{
  "num_hidden_layers": 13,
  "hidden_size": 192,
  "num_attention_heads": 6,
  "num_key_value_heads": 6,
  "head_dim": 32,
  "intermediate_size": 512,
  "vocab_size": 1024,
  "hidden_act": "swiglu",
  "norm": "rmsnorm",
  "norm_place": "pre",
  "norm_eps": 1e-06,
  "positions": "rope",
  "rope_theta": 10000.0,
  "rope_fraction": 0.75,
  "qk_norm": false,
  "attn_scale": 0.177,
  "bias": "qkv",
  "tie_word_embeddings": false,
  "parallel_block": false,
  "init": "uniform",
  "init_std_qkv": 0.0303,
  "init_std_o": 0.0303,
  "init_std_up": 0.0303,
  "init_std_down": 0.0,
  "optimizer": "muon_variant",
  "learning_rate": 0.00568,
  "lr_mult_qkv": 0.7,
  "lr_mult_down": 0.7,
  "beta1": 0.93,
  "lr_head": 0.0072,
  "max_grad_norm": 1.0,
  "warmup_steps": 200,
  "schedule": "wsd",
  "decay_fraction": 1.0,
  "decay_shape": "linear",
  "final_lr_fraction": 0.1,
  "batch_tokens": 16384,
  "max_seq_len": 1024,
  "doc_mask": true,
  "train_tokens": 150700000,
  "max_steps": 9198,
  "dataset": "wikipedia_en"
}
Each number is 500 + 25 x the weight over its row's rms, rounded and kept within 0 to 999. Layers, rows and columns count from 0. Numbers have three digits each. The size before them is the row's rms in percent of the matrix's.

# layer 5 MLP gate, 512x192, rms 0.103, rows 128-176, columns 96-191
100:477513502472508515515522512479523524520512481521494488523521478502479508445484499449493481505534502466502504476486513515489494496504484494485512546470519512535515478477498499505513501498492535502487475492535486487478515489511446505526459497524462470470488503513496498472474456535546449498
103:510549472499493536541516482543533439450525510492485515435562538483478496497494485523510491551519508509488515494495494486482501538453538493476498511497458490505525517462473495474502493524509467497490485531500501507572490503475479478508507468513480536500509517515479485476538477512534531529
104:499457451514499502531488493453490511499516486487518490461470535469497547502472426534519468491469511509529463503452465550504506499490481491475479506507505455476493515495558469489517491532525544475531490450491484516481517501514473513499506478499532546450534507429520486523505514501484491511
104:508515504499479515494489459541473503501511502471522501482504557523491465492519514474477451466461548525495472510489524508454466480494515485477508510496481528520494478526527537491488450492496534569498468513486513545507494478533513480499492490484510517562477532510459526486464477509534541513
099:531558524527583514496453493493506535515477460522512483532546546480488492486508522483483481509517529514508525444524501504498511501538483469474488485512508502506499523481470531501514471487528515534479523508508461501508543472517455497480478497530500524522500483513518463543481483492488516506
101:524473529493541536504442473498482509498519491490446511494479498503506493537483479498484494461490510484493498473480479471491494519446532450496567482500478483476455474521518515494503458468465519464555486465447556522516524490513483511462498531523512541498522472491450537475501505470458476513
102:481490525476521504511479510483436542489502550506503541486527503509494518471500485508530434534495551479519518478462485498507498477505462473493506503513495475526483550460513512420504472502476488518493527490504493500534492494494519515537492472493511498497503499469501481500538512481513526475
101:501470503454464488491499483506475472533515527513494499523486533517500521522538486528488508495488459467519431474461465519505461485469502496514501526519495513511454488470531494520472513492501531527500490458487460482489484509482478466528495513495474498500486481503499481511547492495499454515
103:485507514504482489544492485504483527475474493523522483525508489494487508495511534490528493510442515537535515451481447503525526529547484469512513529492496486526518534508513524506506478437485485542462468467494547510488504490517477466494465533475504488552467489535501489508485495498525517523
109:572504458474515484526490555533490487492511457547528535492484502531477506522516514504493489528498502496491472517521504446464500482542516516505498458496513521498486498477473469513521483496507495519504539478528477495498495498502452480525504540523502529529469567480544532498505532468497562501
098:533534530506516477462499499482498496465518466511488509495519493537519479486488521511499453509528499514533543502483485495530492496502488492472490507459499539462503528523517498471445499495486531510527460544519497398497451518499485525501512497511490549494508529522460504556486508531497477508
099:492483478527525542446464499480525497504510479486481493479495497458470496538466471516500423489491512485492491477496518474469456509486508463548495489508480492477483497484484488541542495494519518523558522537520498530476491524483461504501486527492500444481529496502476504490562497487488504481
098:532509529529477506479498529441492466452543503495477521548504489497535494505472480465550514454545492482503513473565497453485533513534484473492494467487524482497515515525506534528524457476496489475508493475459539489476544514498504463483499518464509491524515509507480509520498473477496469497
102:475496473482480477498497515507464506465486490484521505491489517533521493477526506490495549516507526521475476506502516525506494527557485516525477509451492501524503466486479490482506491546544494431543454510533493551513496481494448548566492474486539507481461497494463480445544497487502556501
094:508509515508538502509506449529475552532504504498497527481515526501493442502474470508490535475537536487488492505551522461506529475484533530472520489469479504463490478496489521458511475498497506490473478508519489495511515482514500501503446474521485479524490497507484512515544503467457500516
100:509474487506516524514486461483486486462500534531521529528489524544497506485500483516506541525507476549559511493521468531462519499458519454485469522533515521527493533501514470484548510470536525474520460537509520478510478454508488517476489506493495480507499540505516508458461492492513498532
104:524517465497495495453522507506518535502482535520555443497482449503532502517484520487530512508491488546519442517504463494537486470487497494510499509487475480466502525495517488517506499496547527526461473537506501537492499464480497514520497487494467478548482462513492544508500491492487497488
094:503504522513518510522498533532529471496537491457512505537511494473518470530499502494451487442500514475511529478477485524489507533471494528517491492503525506427445478530502491487444518507485483470499494460435512516477538527509517507489506503521470554484518447542500500493491519489474508494
098:476502502455488476517489529495499470505496529525445517514515536464502544523517503478509473512499535495513486513546512527486532488526481487507462518498508498504507518509500480541479504509457527524477447513472541468494504461491480574517536522520530502498458545516506549508506481552541529544
101:510550511472501510496468491513530530492480514508499503498504504515542518527555496507516522512489492489480513478513501464472561547484500465497482530534429520536462476527496513493503506535491496413483481495489486501545508454514502482466460515497494522503535478507507552492461523540492526518
100:527486471481498484479459450506502513521534497489541494513523517508493521533510489504518498532480502522455543485480534538516486496506481529455509491507457424490509518545472504487515498496527494492478473484530540401505491477487512474492522476505521533518469557489503545487499514520493524500
099:520486550503530494506488533472524521488461489513478498507463508524474486534516499521484479439498558491470498521511534483528511515494493482462483502480499511468517486493499477500515521535498476527500521508539464515500471513537500518482500506523522445494544469517497482537514497502520567533
102:525529503506488469534466494486505495498469523494501512551479506432509432514459486487489536516472499506485528523508494510535493519479492455504473487478501507507490486504520522486511481501489485499530486511454497504553482519462477530552520509498492513456515481481485478452519480506540514490
096:521487478470498518477528509490486520467493482510465501503514506489504478450533479502493475524515518487496511445487531524490540543496475517498512495454508475518511512554489486515482465491531505469491513522538505503498492490481475502472517504482499493519480523536532539495484454487489456517
094:459491512563464506553503543459511503496530500537485534485501500475534538466483513477506522478506522443485516532517516522526516498519547491513490528502504506526489468477514496450506486530466531524491492543509527501537491507476515475523529456514515524466496520555513529486509522561443509529
108:506519439507488472534485541463485484523530528513477481508546512506520476540489534520553464499464562501457515522516498479491471538526470537482491508491494512498499507499525515484449508528503517503513502496500476516511490462485512486517515511518517541473484484481492494488501552508542548508
101:525496531502507494472494551550481550529502510511500526476522504483522524483561484501511460484486476468560515480474515470487476483547537486493486525486474452487534522487490493498511503510549500498473450532506495483475506475518517501503523499464533507458470505539455513496555531538522475505
098:497484515474503473538464502465471505467489468463488437541520490540498494499525464492485489467453487571492487490498468484521474474533511497466518472513445472484508524509514469491487548494476564537501531514520506510525474501520484477525493499467496501514482472494500494512519483462517500510
104:433528458487502485507528465461507482504533535480493506486489483492514504489473516467495478524472507479466545467487465489493510485480524489523499506507514498497488469513534483491502498516455531524446514527546511498473515521462469500485463464507505505500473433506496475478430511501483518514
102:521512513521511484506484471475514520512503458494504460525528435448547484497439516463524536504527487469511493480488494508508479535537512469541515498480510532484494512477501437539482528484508496481512528517487513504537489529497465537505528503496493509471475506485495520506501489480501459496
102:483481488514495541492469518505493463512508476552501561501494473512514502525484480495540483508492480526455495502516485519489492516486522478522495511458501502502528488519525510561524515530487477556513518486520504526484489471490499509490518524495498472522504483487538500470519485535462493550
105:508533505527500498491471507500490493519509522475486473517502488510556511477514463514490458490449492503539518548438491488487527483453483502557448530501516519517523480434507477492523530532480515468524481476482511507518470516485499565481526511471462521509525499505539493526489499525510522535
091:524453533485463510516478482521518498500475500490515495497545486502517511445472526530518508535490489470466506474503481479536513527490497522514489513464500521484491503471516522542510469501523533489484477497462483518516514460518515497487494505521507510464532482488499496466483531529520454500
103:520534503495510473514492465492498515493479520557518523552516481449498470473516476486493506476507505497514538527502449513501527487497480508503487473493523502493480470525451455466532503524557514477479484442515497497516543493515493532510517499494487532548530487514468514504540486494529504480
097:496554466512504513520502468526499491475489485531530492512498500536496488478491535486468484466529501491486457474511458474516492439499478492537498491455485557473545523508476469538446464475476489489453495516498469463513491535512524464523479531511476512470514510521511484497483493511478526494
105:501510472460453456461520477500476529502508512535487549486475493490478499512497518479553519470488492527498502547530516530518504498507502508547508501518492504528490518523491481478467491447505487520460469528518483532501491519460487519529505517484500487464496470515534468489506511471480523511
100:473504471525486510506491518484477504475488486540526518537505500488545459539534520447526489464552525522506489505563464504483526557519425468504493494519502512507520499473473510490460524501472491467515458528544507493529538502475471508423487499477495499487496521505488548500510509495487514488
098:525501488514505532496424552512519490545516484489514520518500527469477474481490506539534470505486534478497530453504542423518477490516505476510463549510471457472496499474468500485499505501482509533464532512484471496493486487520507505438477497495504527452499487519507494508517573514464488460
098:522522511467528506547505526446460476496535526512513507478492460505464521480490491548442500553481519538468489482494544484539540505520463509528521528532479486517493516528519498496523539537509501513532512484484509468501525450507500498462498480489527472464484478460484470486504500436488485496
103:481485486508444525518532496457513449495479512543511509483511490496512478485530519501504500502522452514497531523491528489512513503514487478532518532480475471515511465491510449538513555541506514508481465489482530484488496513451537473467478500479475502496508545501480477524498506461467487452
101:498503537498508467524507507511450500445491486532514515517485470513467469537511488495468464492537479525515503491483492510494553518482507460477506500523465480508524484442477514493476483533493527514532473506447497486502517522520487478521500557479513497525441510516502467451503503473531499516
109:463504483509524498516507472502487526503450499554504501547480508526515523517490530464551501540496482486520489516532490451480516521448545489527529513505474490520490542493492493516475546506510502537511492490476498474502534531497533525504465474494486505530500480508491506489503467475504556541
098:504481547536497527529499490503505558461563477480482497508509489546471519501542532504517490467542493533546488469576512496506452517511484498473484523496467477482512463500499502496543503502498507527541487495502519477470524491480526464499489489486487493492503487510474518495542527469510469481
097:534432432477498490497452503507535519476518562523470531466537509529463495460558507488500503474488557511471537509478493525535494473515456535462527499484497549470501459482496486512516492473507475435500516470498485502544499515511543496515508489503506483551485484455490507517497461479469497487
101:499518483529536486505471504501500486481506483481522538484508522447461512497539458493479506508504467526542456527480470502560553465497491489483526547509457532494478517507455519506505544499489492456492470487487474515480498484502497526512491497537508540499507523505515484491500483517503531516
100:509526521528513518499509484468530503508531517493510506525522527525478523490439495533500518505537530496490484514512484502483513516475483492521532508521484452498536487516497512519546493522485528462458476523511525492522505486535510481491482494527480513475490484463491474508459508454468476491
095:517490489478482536474537493479502510490505480511491539468512491489477520438538487484481465535515468452519499497472491524516520528495555514514489555475501551513471505469478469512491542486494486533456525496517512503512502495485495555502517503491462506477517464495498542480541539509472510519
098:497522500496514494535520492474505487477531535470502507462520492483517508493459515508511463510476534491522473478467494470510479508498513547472494539491474528510535498491499513462511449471512508494517504523516511544498487458463486470511490475536535553494463528467492497497530497514496500521
092:480495484533514495528546474468538490495475526491495464514501520463500455462515508483464523503508506471474496463481530498475492518555500506447468487521524470530467501513498518554504525492513500490477520525473479500512503508505494515484495505491499531472496536496498539479466565505508506503
# layer 5 MLP up, 512x192, rms 0.104, rows 128-175, columns 96-191
101:471510517522517476498538508506530513520489511495491507486521496487504507466449496531487477538518536446488495496518491507507477501467518458512491506503518508479529540487552519484465519494485514509516430473546479535530537466487461456507456483537493487491476566542547554489485451502465470497
095:489501512476538488497545484504431495497542484488517509525538512505488494486476520548500541507515495548506519477538477511501502519511488504506512527519468530510480488558534525499473487505454489535470530462520534511471465519519475506524524525520513519519515495504503436476505502507478555505
103:490521494513522500512530501480501490506483468487474476514501509490554466577533500500535504505532537466524489481497502535518520509490539500527534488504523505508518468472529454504478516475520494501508490528548493510482502522523486571443531518521495472489497476513499543492456521516497486519
109:479547520522489505507492497494541536517561518528499487491464486484538486522490496452503475446470496463508510531484510523506497519482515475505499527480501541469490440533492505497490493508533545469539467526456522508487472491546530538486554473484492515499454501533471497504475516547518489467
098:510498476444479445513491496491507509518490521470527538492546497499486522508477486504523497487443456498472535531493573487492499510484537494520492497485529500488528543493465489511503495454500535496528501507538554488504465458479515510528468553456512476509479448469513515498509495521505518476
104:523564493528483496457563521525522489496490528495458483509530498480496533492524474454502540494506461499510482543468521517516500465545503567497510505478542519481531477476499479513472502499508475515498478513526510467492454500513511537498509523476537486465449530524541480495462546479535495478
101:472533498545488491516517478511475510502553508519518494536496510500465527474440487513509499519450538522517469481483485506533511489507487518498503513482492492485466530545467511533489481466487478489498518529514470508521486471489469503514541498493502488501472524484519473454462494519471529462
104:485529500506487505488514526507468489456501526515493478500498500512491561489489492488488466496498524527450528505424520528483505482550483510512485479439514537517503448515542492524568505498442537500505524483556476520497495506540533525467512520515515478506463497471465489483481522528514502498
098:484496540497494513492512496518471535479494483470470507494514479445495496486469491498472538497487499544523487504497540509477495517459516542506462483518482536476480518526500513473531508502538511493494510518476489528504471496464489576462476500520489489502542473466444501547517503544554475514
104:536480501454486518512487532477505488504531495503499481506492501511450523504492511478494478463529470515493506511536519427488478477517509513475505517528479478472503508453508498533514549516529461527500538498490492473499468498515523469518481523518425509504526501458486501483515514487532507472
104:470469507464528505526497504506455458504518526525510498495485476517475543477492488517489515517477515533478465486513475544479505498456456495521511485500520489471486498486465507503514523489533497497472508466470520560472501491499520466538450521463497475509496462481511506457483458473519508499
107:471543521498481456541487486454461485543480485564514501537489519509486501531514510489493522509503503465526503497489520538537550490489480489474522511490503506529524522513504497493449519482467514444490457515483514475507538465530475511503521478502501527519498502524471474544469504514527513526
099:502483507484478488482485522454490479444534481490489545516470495520500509504487557536499507488492486481537502532500504521506501513527486528519482490519526482523517504529509524449497528515493525525547500529478468502480448465546546521469506518504513542444504544494454452522509488501500473459
099:498505480547517496492504456545449502472525500499490501450523556479496490482455514529488543499490498501467489515521480524499465498515501486496459488498549512496482517531469461462484466530529522471530495505484453485486506505475493497514523487429491505499543503470504487481489480483508487478
093:527466537531505534525522479560546512494493491503475485513515495492557532570497540460492442469518544443504470477489514472504524494527474499455498521489478498496483496469532524518477479530503489505486495533493442502507519490475536513469517532528471484477489478525532481483479498480495497485
104:517511508471459497497464488517488535509513489538518501492500443498504556456486518510432498470519462503494498530440538482497471471484531457542502528460480523459496513510520512499508535481491530535498540474478508477483515478471472517518523490509516494465544500494509490502495464491509496469
105:493486526501558531534499541488527477519503474486526490492511420491495505468496508450521534514488515494517469487501476523515483486481478488510526474558469495500479466531479506490503442533524535520447491496487458520517510495491537487479515496469512486533509444525521523487518484489479513510
094:502488485531491502450477459487497456509485488519502484471477526496507506518459431505545481547519462530516438513498499538476503491430535489482510508493478534541527499529518526505486491528535470505525487499485528511500500460511499508499502477448505491504499498451509461488464476492490503507
104:510498488469471490522477519463534470497521501510418532524529554506507533510494494525512484532530490479521530554493502543505482500496519522528447488506504488498516532473458523524462525494501523508494460480474530475502495497500490572481516540515520504512494531562541527523524466541514504517
099:503514505531460483506510537508505540485533512494504495501515528473523498551546472474519523508527502487536542490519448544469501502470449502472509496469437524540497482531528485534481484493536486464493493483492472524484496516489476512522493513466520505483506499500468524519436508525487467477
104:486479488502471470525470461478475491497538520501512508510505534484513535493535480488492498553455466471512527494483513508491510465497458526511514478509469515486536529528448504489572484485516519514480487507530448432553520501483482463532569496514492518501525496480518515526505526477517517493
094:554496498467506537526505499545495490537520501499472515484543519492531485523459546499504470539499477518514518505479497503469499473460513477513512472521484484523499515470496528471461513510504458490520499485523490491490498430506501471506491472521489495533429543530527479488500503497494447498
094:457491484507483499505493512533506446503494488545527502516484495500490500494524529485534525484500468500553495473536528464442512474505496480523502459480514536478509557508532487494528568491512487468511490509449469533470506566457521529521489527492446509508534469514498505494506477481469505509
104:502533511518561499484486491499465593536534497531450448487509498555502503500476510489529523486511476479481520517475465467532463458488511540534478490539554475485507464509500498442504486501495497516476527517477486490495492483533509528508496468508506509501497451472478502519485515516506498492
097:503523507481525516436516494470478486482534504560475508512472494490516482487528505500527484463472529498499494533522504479524474537510511536483479509465528538502482507509491517512492548507522498486515505526495515482445476490526498592509486528516510507485496490461517526478490518491539466485
098:497519514502476482518477488478474533494503474446494483506499524544503463528517480475485492493496523523489527516509475498528496496498508508505498478507486490487513499513499467494505490513545487509497531502496531521557463500517526488425524487481527530511459488524522520481503531480532495501
095:478508507542436513438487454518541497510483526515529496476463514499508530502473502495492511530471452499525502512526481489503474489462512477510518513484496551476477500522534508515478484458516485525460501493473506509503534498477535455522494540467500532514503530536467479528533570527512466484
095:494497494526486486481512508528535488505521547483488536490527508512507531516537477450509462544489545523469528496470450530482462508458481490488511465481525517512500463496450515505479462460513541485450460474507526487533481500483483485481479482471494496540523513508487525458469492514470469491
104:482502522500501531485506516484476458504515495539525482495499501559510544490492511472537492519533519476431519493529502472500532468492520534466524524489509499524507527484525497530493452482436516500525492535454518492534536497477484526509492476490509505558472493520480480495492503516509488526
102:457569524506482466516440492534445539509484480492465502506535520461496486465463496523504521495518529513474465467508512511523540498517483491517522469515526539474487474513505462517493515495482498519494499495482550520483520468445481502483542500499479496499519535543516519521529531494518502488
104:485503527532475505507489518505481479511508545502528541478507492503488480469496486530484484498441520486500483436491498513538478501525520462505534503474487498515533497521556474490478516469483517509508511499476487481494503518480493473467494555480519507492482495488458462543482481484491472488
101:475486526499515521469551511522509501455521546503495510453513517487483532472486517503507535491549495487518498474511550528502539473499465496473527480491468484499516479496457460491475514511573485476482495550509561512531547508525518459484479494497514489483497489502533497504545519508464483473
095:536460522505538529530520496494554480526461524527572524478487527502501475501472500513525533537498552464514534482482486459494498541500511495534503513515468468481525491501494505549479534517531490485528512477486458529523493461483499517512486488541496495479474501467501485500470504480488546505
105:474481509487466449500537457458540487472524503502438483488500504505509459562492508523514552523479525511499488467507462551501509512451507502464453470512473509525483499502495492482490522464517557496474520523528515480529545491479521495505506498490528505525492483463544525522541547484528483484
091:489492497490494477480485458482487513534467511571502536475522490498436505485527500442481508489517464485479520505487503494463508531514513525463491483482482507484539488538464521550482453527491517465503511495501494481521533474556494513509509478471521511495507511494486540498531522471492498485
101:540477428508505510502493520475492460546488501505517531502493503497490536513506511499468550501537491475521537468481489495555500469467526522484523539479508499441505473506556492527490540507486481495528530493503460486464512464502508467522518480474492497493520519494494471508489492481528475479
091:470463458479440496506452479491476510469486540470513483473498493537533535528535521476517485473478468522472503466475487511528506466513468492494489490507511533515505525514539522489523529491505561502486526525485459490521459533524523514505503490484463458526476465505493514493514472476487506513
105:471489498454506508500520486515472501516464543496490497481495466495512534477493506492486538501511492493479465540483476527483497518494540510547545469486515488465510504505512468465497508465475487460562487469534529505498540494464533486505501451515531502508499490452458505473468447507489530498
098:518506469489491531508521484489475532467497488490472521517525507466513515435525480497544510484527485469487520475492478505477503509516528514437490514510505508492409495481509515484479498488499516527525495508488517519520487499496455470542524505462489515477510486503482523525525490494519521498
097:427490475509446532479518490502520517441455501536524461499507484493511469517538517486503481518531465490533532516515504494532493489533491506538514505469462481519498460482531444534449504515508479506519487502463535486528510512489512461483520502534502524506511518539469499492506481521535495464
101:462476514467540519497477476521498498482485507498505531500485516545483510507482497478455465492545453551514482525508469504495525463502496491505520472561490509559524512482482506497516479449510514499531529461518515523480474462489477525478506511433500514507439531486509533534498464472534516475
104:494485543468577540506465536497533541518465542516495523455495494496529485523489524529543529490470502505456549488512515476502496488503499508507476526483491508515537519520487488492500545488463520502468475480510497509533469482484528509507502501512503536457513518480514560495526555508446513499
096:448492465485477490487445498506495534487488477498477471462506481492517508483499489514497503492489478468480464490464524452524470448515458472496496527440503488467557465476543531543450559497503494474547477536494499487496512532511540472482488536463469482526528517505496482513551484501502482486
096:493510486576506519494516526488496487486459496517547479499460503484499495521503499543472497482486525478537439524502532540569492496474512521519491517498481474505543462494471517520498471519479522516489509481488502508513500486519476520516533511501503525491525548465516501475518552517499516512
098:470497516531478485540502513536552513552496528506486485512489496526477551512450480535520525471477502546462503530468497517539489526483495506544514452476490463521474534492496496517527520504480502493512517470499470517480506503497479517500562525493500521479497514500505474507457506491482509512
101:487511508528461492520452514481487459482503498517501513504499505500489481462521518482530523489521510509531487536484540490470503508498498499491530504487545523526522497481551515484475512457511488516490483555467509554526469473431487505531505564520500505523488514554545527518488490503559508527
099:476508488500522497530472499550476499511543500492480475480478515508554521523499545512556499484515446431493491552509517442528514486463503523491501484528505488495528535516527470519543489501502498498517486471502482477506476488541559477532516468505520573496517527491487477528492512482488487491
098:523492516486458536460522483499501479493525503501511491518525510510496490495511491547502505493521483500509447475479528529505535512494490478476495439464480472501477513527503510481506534518491471497509485507527510499518513534527536507526477473500427491486497471516496504530462508484485496482
# layer 5 MLP down (transposed), 512x192, rms 0.0253, rows 128-175, columns 96-191
095:552495497507518499475514498508493495461494500494511522502394498522480482540492470527526534542468504526513525504479480492510513492511457501523472466493537521504496458502495482484531495512527523470474487511489452504483480509536484550473537519478502505530507453497508471520505519519495486546
105:503499511587481476531530536476488531519481476486460476505535501506497517470497465503473535497467497500531495532527510491486510502510503488479518515479489476470488526488514483493508532504508482476490495480512515477548482474469517530510489480505485491495455485497515485496542477471514495508
096:465490484481532544489524496489491522507445476490465515460494523510536497523499523486536519471490487504527445529517489521514499512554534513514527500503502489468571486449465520503534498497533514545502532521489523475508498531524491545460469502513459502502442493529491521497482522528479507483
113:512505474454485501483485508484486494494464478436524484489442510479444478522532510509479512461509518511506517517461518468489494509501522508514521486546476467538528463523529532522502524454453520492496505526495486511480498509553491490502470451493481479511511438497483536450465487499514495466
095:514514497524504526494494503528472510498492494519515470542493522531476512507515504491514478485549541488489444475469478543504489507526496481495529494510504528489515475498510472512530503541494471501493525481501462521524576479523509535487533472513544477516544491466468480487476535478439514513
101:548508481478517498506493509452538532468515501492491494495466497487503512491510520500521450522474538509495486476510478516520456483456497469514534501512528521484489480540493509506464534537491518541510515507497486501522550515522458473466573522486522560470527498513487504477488471441506519531
089:504480506505493466521521506510491449477484492528453519498517506474496474412528521537507469497534506489502499465486525474520520469478500470512476494469460521559466494472552510490535448469525481503510502519507502494471522515528497483471486512485482486523487471557437491520473511482499506494
103:473466511462487487463519467520521527471502514513478480485521498522500489502519530537529494483511461494524494519535463474536501476511504501515544543512512522501517521497469487492474497509501511504491484479465484516525497489444502457544517566474482483537478464476472494502484498540509469511
104:471501484500453556532481544512498469520513498537508478480480529513538549491481544518499464509472506531496502472483517460510524462541455481506496513469490518537506485460479515522454524510517531505516468451523481489475456469505462479511482494545496495474481487491504518495479468443513504535
117:469522545470470535506506493518476472500499522493547472477503514553497457490525519465498464492499495468531453559513532512443491514501459509511493523494529515479494510495519494487498470482477497506498448516488494524522507486526525502495522460530492546478482490502501484486492508527508570526
098:541490500512529499470496492488484489497530473459511526519498497555491487507523500506475476516490512482527494507517485551491537462494455475489464534455532533460474522514427506503451489480489507475480484481501473413483440518501492540491525510557500519511483510530453511499500493491486469535
110:514522518510477497475471528507459499514430478514535535508491467535468529512504484505513530499516496503503528496495486494503475530530515488482508467444509468521490511463564455510515513493505525461541568510485517513509504466533492501464464497454477500477513507469489531517525494498480445524
093:494515507526518540540472479524511524557490465479501459499527501549526506510497517486485491546443493519468476486540494465493483510488493502495517537511437498526455523469458463536524495537525512507484565510510539482536521513483466502553494464515479469501494478501520546505502476526477502500
107:516511507480482515529527487469490452524473535495504447515491495496504482479501515520495487507517552487492525499515519418541519496472506504492517499516530490478471473481491538525509491494449515540462487481476482500484481513494550458456492452500465476516505478501506536539494501522500467497
095:497499505448466458497465516437476484495513497519530492453481492489503533464516482524513483473475515538533500468485491500478498523470505500472485506544459497482540511515511525488462534486506502515492487481538573465481475512511444488511479568485525506514510457462478474540491480467521467489
101:510511533519482489501462496496510488471510498496518513503511543513496520481475499452523496486506498508459476521505542542456487510521488498459484521503490515457508510496505489503453523510505465466479467466506495486498522513515507535482472536474514519513524534524538495472528511524451558473
092:521481501476521518521497528474505461493436512482481474520470526508512533540469491514492514493515520474460523526533472493481520520514498506448480476478545500476515535530506498523495492538507538488506483499516463468478527509524482498506508515544530540518489497500498487509512521525505527506
103:508515518525485499551530544530501541466479496457432534480538484472503510515539507514463523449463523483507552478447505509475495504489546510542490528490542495464452491518501511470490487467461538479490503533531530494503512483490519502451483536535498511493490481518478518500499510462498457521
088:511466477482518506509517498484532490515530470487487482498499502494516481495470512550469504484516447501509516491457492502516462526494486561513508518500506473484493481467520515496489508494528485483507519472502510507518493509531500529481469556495494489504539474550554488464517510468462512457
108:499472493506509525524455496472453499478459475463463473475466488531449528502486525517481487520490500493506476504484459472529502535521533545522476513527498500492518517448537499508538430506498509518501507494487513504536495504476495487517478479534513500526462479530550472455476524485493470519
108:518520487505480495528495473507500517471514484530506542495548514513536481516530472501520473531457482542469521519442468517463504536470493468525517453484476523457558475470480486467520483455533515466507491540532525461515525474471501480544511479467534544510475487516492504474513492535548449459
099:472485492489517491506460513476482504508505503505533490497503505496492480519530478527471516450533555515534450519520516485502480509489457526457509521478481523474490508513488478527532546483443475540483529481516426514477486519532550500527499522475538471529540491505472506521502546500529572511
104:504482511506510505510525495474519514495522508483485527513534526562490484525492444504464484484524497471501525439536486519500483544514535548505447532510524465490527410524501494505523457503493511493496506514571465467496475513538487486502515498486536525515512459494500492497588502470530527510
099:521491493482515485499453450505473506486504542517508525507512513491487488511494468462524526487522498534485493475517511532512556461524512462486517489498483498520507471501511516471500539477551501511474523549470519486523469547497490489497529515508511476525517493491434495491511505509439523503
094:517524448477438513499513479522531528477459493447521506522501501487501535554522505518505496519510471485499498479487520516519567463457513484521509509502496487486521538540479459493473458513502493489487520512499499509518481520488485496494532497546489496507529542519504509499533496499483539499
103:474475469503453491483523514489515449531506520542497481513533493484522529520431523541517496500443515458496510481533460496482527519486513507460517474492468521501534510518484488503506532482489493487518506491520497477499519492504460496503513516495536468410532498474495496497458519525511511481
102:513471495489501501533522485519517504514514536483510515599509549508542509513458488504504518488494506508477519514526516552490492514518513527541468450478509548533486509471487487514471514510492454519498563527539526479511465496539496493456463531524465484510532493492533529497481482485509513477
082:514490444471523519501490510523525521504467490528506483484497511471530483510459517457508503523492488509496451508497527470522523507529505505517487505515487474461479522505542501501494538488494472514560511516528462476486543480480495481526546460430439514472497532519487501528447504482514543500
108:520522448495492472501474514492528537518455483494490525499516530479511502524517543503468512520473491484516461500480523477482480485486489469548530488485495508459464522486505531512480532513564561504525511475550482489465493505504518532482538504484482502493518509468563495508536459487493537492
093:481497492444472482544503449475504514478512543485504457471460494527515510486484515492505506499522519487488489514489483516490504508516526505551501513475468440515528470510461529525499516498495540486494510538483480501458468472528518465517518512489466462439532553507483498479475519464490458505
099:479508451481525531484526477487513529536503483487485482494479513524527502530502483479489491454529500502505481536547494526514436500507486489540453483499458511521502479524534496544555484520533500467514495474516488485470466453520468484488502526497471446526501478533529467464515469529520490519
109:507470550492449502521512463508460518474504439548523516490472500504510452520495483448514502471504465497508502482509526481492516506475480495488507481511475501464511527565481498460497505499527511527498478462502550469501450480524524511504452550460513493520521470513480481534505500503498499469
091:464514467502505485479525469474501511475489504494486431555484488500468494516514481482509498510500487480504497521501430549471483473512522534477504504490537522501489522480523531461511507484521505494478488495463486471487520483523497492497513501457507501486537513529493529488531520523525449502
102:529498497544477502489470524480500495518508473514501528537519496527458473450518520527511429520519507465497510504523467501493510477471486517494490520503490492442501494541488507510493525528530470486495485483518522560485475510490515525497507520544493538547498501531473501489440476517508521480
108:511483497529488495501497515491501520482548510477520503516467514472540552530480454534478500488461529505494472485505526533513502482488495469498511523514522471517521536518504465474542485491523500531499496528493514521487471508495480467502480543539466456514504483489492476483488508485509503547
106:445522509509524490526518470500455478498458530527510540555554495542491559497499495515487518485476553472516482516501439500505546502534522486485496517506505533525492470522509524508514508508483534509514451485461510527511502512487498464483529485480515520502503523519467500483497492529506456506
096:505526513513543511497498541483519516537472495525455487526487512459506517523518492500479507459534531452522502481463552467505514529488480522481537503504463511522475537526437465500529468515507496500516472527514529506504489500486502458478485519523540510485499513484558532515493499495475477484
099:469482536483477508472491499559528492505542500511532487490473505506520447481499478454501531527455494503477528486528527494485474531523539493465492461491525519501541484539484517474528508501512486550452494468509479504486482485493501476454515459474505457482506516509483487559495520556494499526
103:447516530477538463519496511512510488526480467527476498509501501505525469503501507518447491513533519534475477525492542495516509487473474484513494522466540521506580484477489506517502536483527521469517548465558492507541514491501501514476496551495519497464486529506553497476499494497466469538
106:523499532510541515525522529559480481520512508415497493516544494527500496444457488489502498499469522479509476487522502502512507449471529473470465509527520536463486524508470515501507456482516494477497519514510450464486527473510471564498529503418526500483506469509525490505539551484521485547
093:512509468521484480489556499539481505478495481509505513485485513485519526455498490488494447526496525451513508544515554517504521554479527486527481509477480518492486517473509485534479485503469479457482480510501476489506547475489494503470495473522519465514515529513510519475501534504466478487
085:482498511518505426498458490490498489530496524501469546504480510507522506516517455499500535508492456461479484501492463478490495535456517514505528450479509504498525504502475482510511501492500456517526463518512509501507518508460469516528468482489538560480509485493467528524499512481516501453
091:481497456530512511498490513466463450464479521485469488533505487482506501540526469527486515512493492500471519498483502500460513510503526475503510513474462497478454492534497556511527480528518505505516481489511474512458508546521489483512514512511522496499495495467500551466493503520538515505
095:543449491448506473468465481501534520518500525541496504502516484516455496547544459497539518515508487527467524489497484519518521511486488506482498497496528554534515490525533507509495520458511489515490513502493462489497518487493522464536524513527540491505464488515503489547528464477491485503
099:509532532510469507523516472504506510490468520522470482495488489458517568534514496490511456518518544485472483508538496523512437476528508523532449454491497467473549521475516492526473479495505508485509481543526543511502508517506519531470536481511508500471517526492458542511447497502503463542
089:537509479508522533468510523505549501499459455491485520528493504536551502496477521513466486478479512539451490507471509436508500494476510498529483510522524513497511476551433502556494485488494480450457481483546474457486503507501524459458532538462520510497489501508487495523493492527464469483
087:520471486500541513496519466472475490474486489505522533517535496507482526529558516480460479502480531503542481479494446516451519487536501470542526544481537460513472476514448467508487523464527484490507504515494505494496500492476463490439493515503476516498517436520464509510475506511496529528
103:466552470438491464520491489492520500519542528505526495507474473455477476525499517486491488522498504528508514527487503512473472468450441496532479531497476482503480509520510479519504483472532499489473531486496513508509512478519503533495511517519527496488548526431522519489511506497517541525